From a checkpoint of a small transformer trained on Wikipedia: 10 layers, width 768.
Each number is 128 + 32 x the weight over its row's rms, rounded and kept within 0 to 255. Layers, rows and columns count from 0. Numbers have three digits each. The size before them is the row's rms in percent of the matrix's.

# layer 4 MLP up, 3072x768, rms 0.149, rows 137-153, columns 576-767
068:112091148091176101083133131147080231129087129124135143092185166070105149157086171127176177151136102074158125116115099065161116102144119100085151090126188153141178146094140120079120116114069086120137131152117130096212150135124111145135168149189127107146112111130204124100117086105163127136127122149150148179158130118069097172176141122155149165103093090187118160148142085171117171094161140081126103119150089149092158065078162109109081136140110090137113118117085183114102144157120120105139181124129139138133216085106115108125015144121097138120103125180151143104150049086145149114
075:115141117142095082094114144210117111115104175081119096152096113142132129043151167169117124083131105156149153153120125142115162223158105136152104079049114195132055083141119214109133167145167145150117046070179116138166168147126122137099071132121099113161143185104142161174186058119141115152147090115054057095150139127105129124158106064176147109171121089135152149130114140178142132112182120077172166120145065116134154104197101214138123139109112141142111106114118083142057101164132139119165106082131107123155122126148184119145091064127107147118129092181091096071126113137088164121
106:119169087105096183100139110162128142172145163127145122067118152123082105102101127137093097156146167133178158104119167141116105146194200124173114161120100161126136052125108166096147145112066119118105147153094121162155150117117094130174185175145121116120151175135145136131170122161131091134153147159139078133131104120159148141164151135075118162113089121080146166136158128151113150118092099130126140105051151103061107111125108113131117125086112118084096076076140090164198129100122104138100126089143147163153161118061136118099098075114164100116115136146079135089148148218112125108
073:149108090161140142119144065117158125180109174112152155123099095063132092091098193125116086118061107179164174070225182131136136096143186215078146091136139130123103141145135124163119128142116133130141108125142151091129114160095157176146104189099129137126145175108091139109089094122093156107107078132197139127110170084149134111096197119117106084192135158097167109137112137137110120077119089146105150179119084157123116100102148108183147122186099054108109111179091157152058103079128157110116119062158180099140113132112101150107082167109111101196116085124080134169155136114169082084
113:135138112178120176182127134153163121087083131118124121152111095156145100160130141081159112106132102099144113090091117114090147129158118150128096122087081175089107121078160117121131124130134110113140159149129153183125191158130116106120193126092088136116140105142098114037087145085114109153095137183179173111069097152079156160108143153075116116203099116085156152103150118124105119126149099153137136117124120158074120137159170063086112139183130152134165115103159139181094161160137057100141112137120071121167119106084171182128074140101095107115100122115165114120122131135135073103
109:066238063105109102155168108140139172178119182084088089142082148198141130152074124168117096214117085143116086100106130069147174096097153156132149136121102063110131173147116163105158155112161179090093164092117153195142091121121193092085138115186159190108074163167121145063149148168129152074144147080076147086120157127137210063156121095138151067127123100092138093116179125121109152148128163085166135126118088089102084097136126138108129095071157198083142153102157175094145164168186131102167158110146095081149127126099167131155096089170104122136110164157169160155124150165183139129
115:129144119164096092080114123162141144087156077110127138089093117121088111134115135151159135133063115157048147134162121177226131146178078083182158186143062102120129059110122133181125120060112116107143127129123114185101131168104124161139114181141109138151116187092146110122149091133131161131191100168087135111157104112125139124106114178132078145136111086168054134116170093125076152142110131131113158106143189193129136153135119189159119179085130055115157141137166108124179151082152154146133134167142110216114243166132086167119127139116108170116112105161124148158109125084039105088
026:102101136110139191115148099122066123112156106152136139083131167138127130058112103174159125156115084089175079168107135142122087195185153164112171097097176116137047182132102120090145160126093156138056130148158213122116122229126091134142146096128087112158113096113149109106156108124111042152172176065175130100077156114090093111107145124043165143150156150113131130055172115141089154156163132195132145147147081117100101150132209140236115076138190122085115131086094133155147094092133125153114138096069119170156195118156193144073124197157138142162095127107142098124131153156159069134
047:130103172092111118131123097115093142168132115133125182167125104101158106194127106112102147117136186122134147184141128075162125133136153077100168136137146190100169145123132129115120098139090119087073099090179121129114099150149144140118126135120130065102139153142110087136085135127172078128143141151129138145130147115064131119162108080088147191134126104160161146101125076143147118120072102120129150128133059111095132144152145113146139071142088089099096099134146158112105119104119133152119138083091111120216127157069097115084132149122099152106087132154136119082191138041047140105
140:094058157132148167059189069129132117113105160136126119099113120100137109127105097049154133217110105159120093142121110172133085114151118118146129142063127114083159061132112158153163139145111130097145118110095169173153160160127150137103189132180091141132130155147139069130129130181110135121142134115186187120132126129175122123086111083132121109119111199116158132085120115183139140177174095155143090129145205089138155126127143115106131184091137108119086139103113160153142180171126119097131168139143132115117106083076191115132111141126148166137122135147136096149109178152146160172
106:104091059113141101101158144156142129124142113124116104091122147064138098155158187109177138138080146091107117148116130185123121072090117109146122089084150112141141187093087091128145170136159148139109083090153161118137131110151156162121137199140116133119146100159133131177152140095163156130166110178111131116125133099146102142144155128107097078090145165024154139139151101116144117111167143109131112142128148170135164165102109105191081129131084158106110135136160032107163105133068139073108141130112106109100093062132136109121153110125181077104139091094165123135165146101118128125
100:202121104099084111123080120160097118160062098133081100171141165122096134145120149174128073126140108119096089072108137211114139113102098199080121093139094157154109092100106107176175155152081128140089141028081092142127142125160171131172126091156090125171094142101154110083142113161163149083158143144100161142117072148097141141158187144133144117136174118123123128119112124194142142144070143132077154137165086130157114195129096094101126098064128179162130142098109146139094137120109126159151096128121162106164117147223082085178077073157094117133125138079146158146153081124073193116
062:152128151094144098103123183148101143097129133170127149150149148143125104055098123106144128112144177138092143145113168115116139099103095140146129157162086128202197162110158118082101120043104122116137146134118130159098077119159118127122107110129184160118148167111102191071071199130150130144112118161143119136131121129113166081113107097076140132151124128121149166131077108105160091154095133147151137170161104127109163185137096040180175173121148164107180104065112156131134175146136119108174147145071104118034105122132130137098134117150161141130187092124102148115131123131091117123
031:116132130112121186195110092165150213120078164137171159095106159234126153115182119200040203106128148160193127209069109120108154170108126106155122125111090132106164139104184124132077131159108139143160110131115119124110157157170096101113122164113109087154129138156152123125117135141091078130137124110091131124129153101119138162130197088071154037124162135119106118184116147133137168137115078127088086140153101207095090182153094169088088124100168179157141115098128093143178127127104099064089107142113145117174132085074142075135119155089136135139119142123161119185114103135134104162
111:139104086097111117149119147126099161106132073137169096102147137173128109116124090077125118124145149177151082129121105141165117094126117143085136089193133098087107093077176117117105148181156163094108115148120099075100062112163091125101101101138108117059168136125115153125155106172117159102120138119147178163111139152160169163166148082130191156104170069227114138165123130060110084147062144198140085119146108158119096161096123207147091139122125192114134139132103159173124081101144148046074120140141155114123167155115115107114120129105100153096161087084068162150160106095173171125
031:131087185163180132112144123076143175160158116129123150159093166102121123079122131112113109133194116113115106140095179126108101117131172111093143080141123121175113100122151171155158134128089117095124159114163083134102120123126111075142140107144137127124174135103098126126110157102098104149090066156083115109156159077152116134126088081127173092151064119168109148181118110126057197186166056128137141156092131138120091075079115132159122170106109072087103090096096129115156107068141130141098106118156145145076118113137145136157079135125103177180102144135080131113128088106169125160
110:201146128165111195093174134119108111120124121102150148147167156121102157134046153152145157134130105156165154121085108096133163103120110164125108114117043092083131127168152118114129127133155088145106105129112130125157106159101120134088110129187098102130123171227161187157049152085180153147121088113135121140152137077119152097156109133116128132085170110197124117169134112216142121177172156123180112156098134100147126087140171123125143071135144109153119123137134130090138158112136103100073101140134133163167075088156067165134128101155116172123091081114095149100125128170107164157
# layer 4 MLP down (transposed), 3072x768, rms 0.0738, rows 137-153, columns 576-767
070:173122186144107136156155133092150068138196078087126145185179102091113156151103106103164114116168120115095145185150138179143098150129171193142154127133141121122152072193148155105097161105094092103119088175182126168043125085081156073106149115163111106163103138149125134169130073192155094135190109079163161136084138131166174133133119183150111123129156091140119134112115085123140126096181115154158119102173154100099151139117180124092143145137126100162113138096117112117158137112125130189090118160152126101126156120112154142141105168132156103168137097087097131113175127141071089132
076:095099137143153103151161155138155136090160108151101114136119121112090115146104088120124176104107085130116140090146173064101116098129183084100044146182149176096146142070128107129127182085175099150102180138147118152124112158144118118184157111170159125198171184081088123148137119182117129187152175225090142113127169140177099085097148128152082105125091141065174156216112139080076110079119094157128125110149087090137117111092094167076134075196143086126128090147162164172196131144139168134134146089158122103087168158180152094051153115148202109180175093107127118109138135114135104105
117:095126064128095099199141131112105120109063193106135111095115098095136117159089146074116083163146094140105159161099108072124134147101159074141132075099180060135116114115089141150143140140172100135139109168153123189109140109141182114128138117094148119142209069160136117102140188102061125168106094182133087116156161194171150133188159091145149125131141071092086064067126077134098195156135145160132136039157092146152192100148113091121106091131158139122159125103150169125119103108138106173116087142128101166116159163114106099104101088124123123164139088111172134069094059139119155124
078:200138077142128104151126100127157124153126103083095136137161135110103154123126109187154103092105165141146128085105093117156173116136122126132101117184171120108090121155172143129140128037123090083140174139130125162154115152129096131088139110085095130146118088156126058065120129117092117206171133100103118188167113138147157081181164110144150140119150107102142164123099094167098146183107122134105128153105107111108103070136153109149122110122067096111135076109048194124077097072130158140172110155077155106104092146078119137145078128131168171128164188136145199138148156179154138159
102:100128102131159101085084123142183094195117166151088120137150062048117084139094161148182107139117121150116119139115131116179168087116131142127100124163134151152117168115099068111111160122123154122134161120104164143112099060153123146145126064155161130079105122140113159176105048121104144128107160127095103130143094098150162157121177104187118146186141187200178083169147136172118135140142202107144114158151105151128065176106111182091134138221117144138119119111188150086163119148160149172118129135149174179101084140080109124099130200186108132159129108136127104148104131099126145142
117:095101098056105129129197162144119068121090152168132047094098107157091209115116129083166115164164180126102175076135047207132115151160144060165116066129130115190109089180134123169116069052126092113115132159109113118149078162086074092115118137100090174130088096111169146145162077163131147110141099100118125075114173167147129102109123187124115105133115109132144084117135083175093089134145119176125113102157106064114112129104149158131120112138068156153159144127143113136146114084112109156136090086083129165085093139075115125159076128124122136114150097117219121103156112205178089155
118:141183086168133179092136141070140127152118162178092122124106106153165120121148128152095152129142137133089114118147122181119088087118131058139162168096102153120202070144130144075133151143085168129135179138064099115170114092147060175142142135179119112095136133133165108105069133093133099122149068100135076104134108165061118100055125129133122169149110157120094152125109108136182141127120124104115145138108134128128158095069141112131146083129102138096123094171140168149082102134112128132119157127162113173186174144135131102081165191200118158090090100138076093180101103089194151110
023:131144114027098136165098115208104176135183189136122176125126144149136128113133098171135141145164101100146141166164137112122111160149176074157128154136082081115125117116086068126137095122157119167174059119091142124128125168121134165156175115132201119139129148184124139122150158116132127136152126081141077127149098124138151134118141125106157130103121176139130141135111149111106180157172182150140100136098160114097107127096149185102137119065082120127153137141146101108139207128146094179128106085136116148101113132149167110086115159165124184162117156185150017137099152081142172112
045:118120142125128158087138155149210189121199081164142173091110124067169125115119144144114105131138132141113129154108142084142094131116142159132137207154140058142141114127123078124152085117120175116141087161119226222166130076092140124168196128107139135187127092126101145115095135101056162169137178144161129118108137146126146139129106102151160166166118171107155144153136153122190185094105121115156075131156217079180162163124151121140097073171114153108117130131138087199171100094144196111152147121124169172133151071114179145109150128145127091105173176129085220131106142185055130130
135:111186147157143119143087133112157068136144145147153175092131075137157207115119064153127164108142150152086201178136071084102128121095087097144114137114149107108096100121132146110128143096179085073108147141148140176095107131158101116140137115122112152159165142195143116150136107101092150137167147106136161126139090146155131142151106141087148125155081131031128095117125117108129102143111160092104169102125160084117160134090063108130167143126150102140118086104120139100084173106125102163128078126106156096202132137099107116159148120182106121144109157189104086111192203134109124152
103:203093166142118098142108109088083148143156157109094150133161106118108098083127136141117103095167122162114166176126114171150169126177139070105133170113159141076173121157146145124077092129140144118081136199131124204101125096151116150215107205136073098121119130155101125163162176131117135120076110113150095171126195131111098175135121151173117139113106131081140082108140126076160161103117118129119122119066138115067146110128165096104133147105077107124131109121179127115140119112111142155117111148121098101153186120134141078124107135052149133071061128107108152137186123174142134130
094:118191102176132108110104157215057111092157128082136158167124142186160174142097099134124158070162122126088138137119185140090125157124180128133108179067157035183137116130161097110193154107069120135060098119129156056080105126134107133140166129145104107121129133165108140154081159149156147138125182146117124154135103112092168101146160114036122106138153112103086153135139130144148156118133101172115114169113142168136180091157121105181084094104186160200151109109128170167127177137144123082148118138078113130129129087103172092097126146084114120145130100153178130191085095175141096124
057:116170138097131096111139097054170137100153087100072099092140129107112150172182130106096102178167122099124109102140069110148117123081138111142115070125172095099070140095085119138129118104131122121091156139132160119170128079119149204147138103132100157174211097137190158122141083117157095115139161143091198111104131163130150151153144112146148121105115122115141122125109139127143158142178121190187127078071111128158090107202133177160121119147142133093144124142125128136129140154129147119125149138166168139140114204120086156160153111079151101139123193086181096159130163147108139169
032:082090161094170139148157160119101070099138176090082124113187140121084086143125072106133088181082135113072115130122127192181098146158150181143118148154150157146110133124110145103136158114109163137121109090177156154117086067074099141124123148188099097134152126123077145182123123125149212144158150109127120150149119119116132138166163131130108147089117083204178120112141120124141139175138102144076090113131200122116161098135146111126142174123063132115155167174124161117080103147079142083167129144105101135115079119130109188145132169112117131168057137116136093098110166152123096140
117:157101101154100149115133141155081143139172131134096154114166120129178135114070089214177140106196110162136106138148138132152145122119171099151144148113091133133192110124097111079146070163135171111076105131143044168089103106128175165092115132117146154149101141152109102111111117085109155175173180070106057068096113068094168040115133142051082071114150139133120168094143127158150181122114152106110155127085142112204101067138136089100135121165141074070100172089141148122142157131143103121135106165151158118209152067145114122111084193124120075157169115188110123126087098137073103121
032:092183120158117150094145148111114187191120198115161128108171073141193109123111063148093078108070188094134142129186150135150099199186107103125144120079158131120138124207112112115147088086102077121127073128200136143066108132070078159153138138109149071094151192114108137169132142103141093149118120102081150093110114148171119093153106117127156160180133090136137122150101214165143118062185108151129107088117169222098087149169151120127105218118142167105170144086096125099107186130105070107155102154113129131128129091131104163151092136147167128100163083111148134144122139147073130155
115:086099130112136133103101155174091067097148104113128132150083110143192110083133121124144142123117140102152127172167157125148096083147220119109155196126146137110157102190197141089133171157142100125160160093146131163085124083120145168127102105171060120107145091160119125163120159053119148126125066147137106093123127160171167135141167091116107158171092095185137136120130126105114116108100120151112083150142152099133103178107081116121084125104103086157152131171100121127091119152126090092100045102097144171132114118139140110115148095122078132095124098156123151062125052132074156105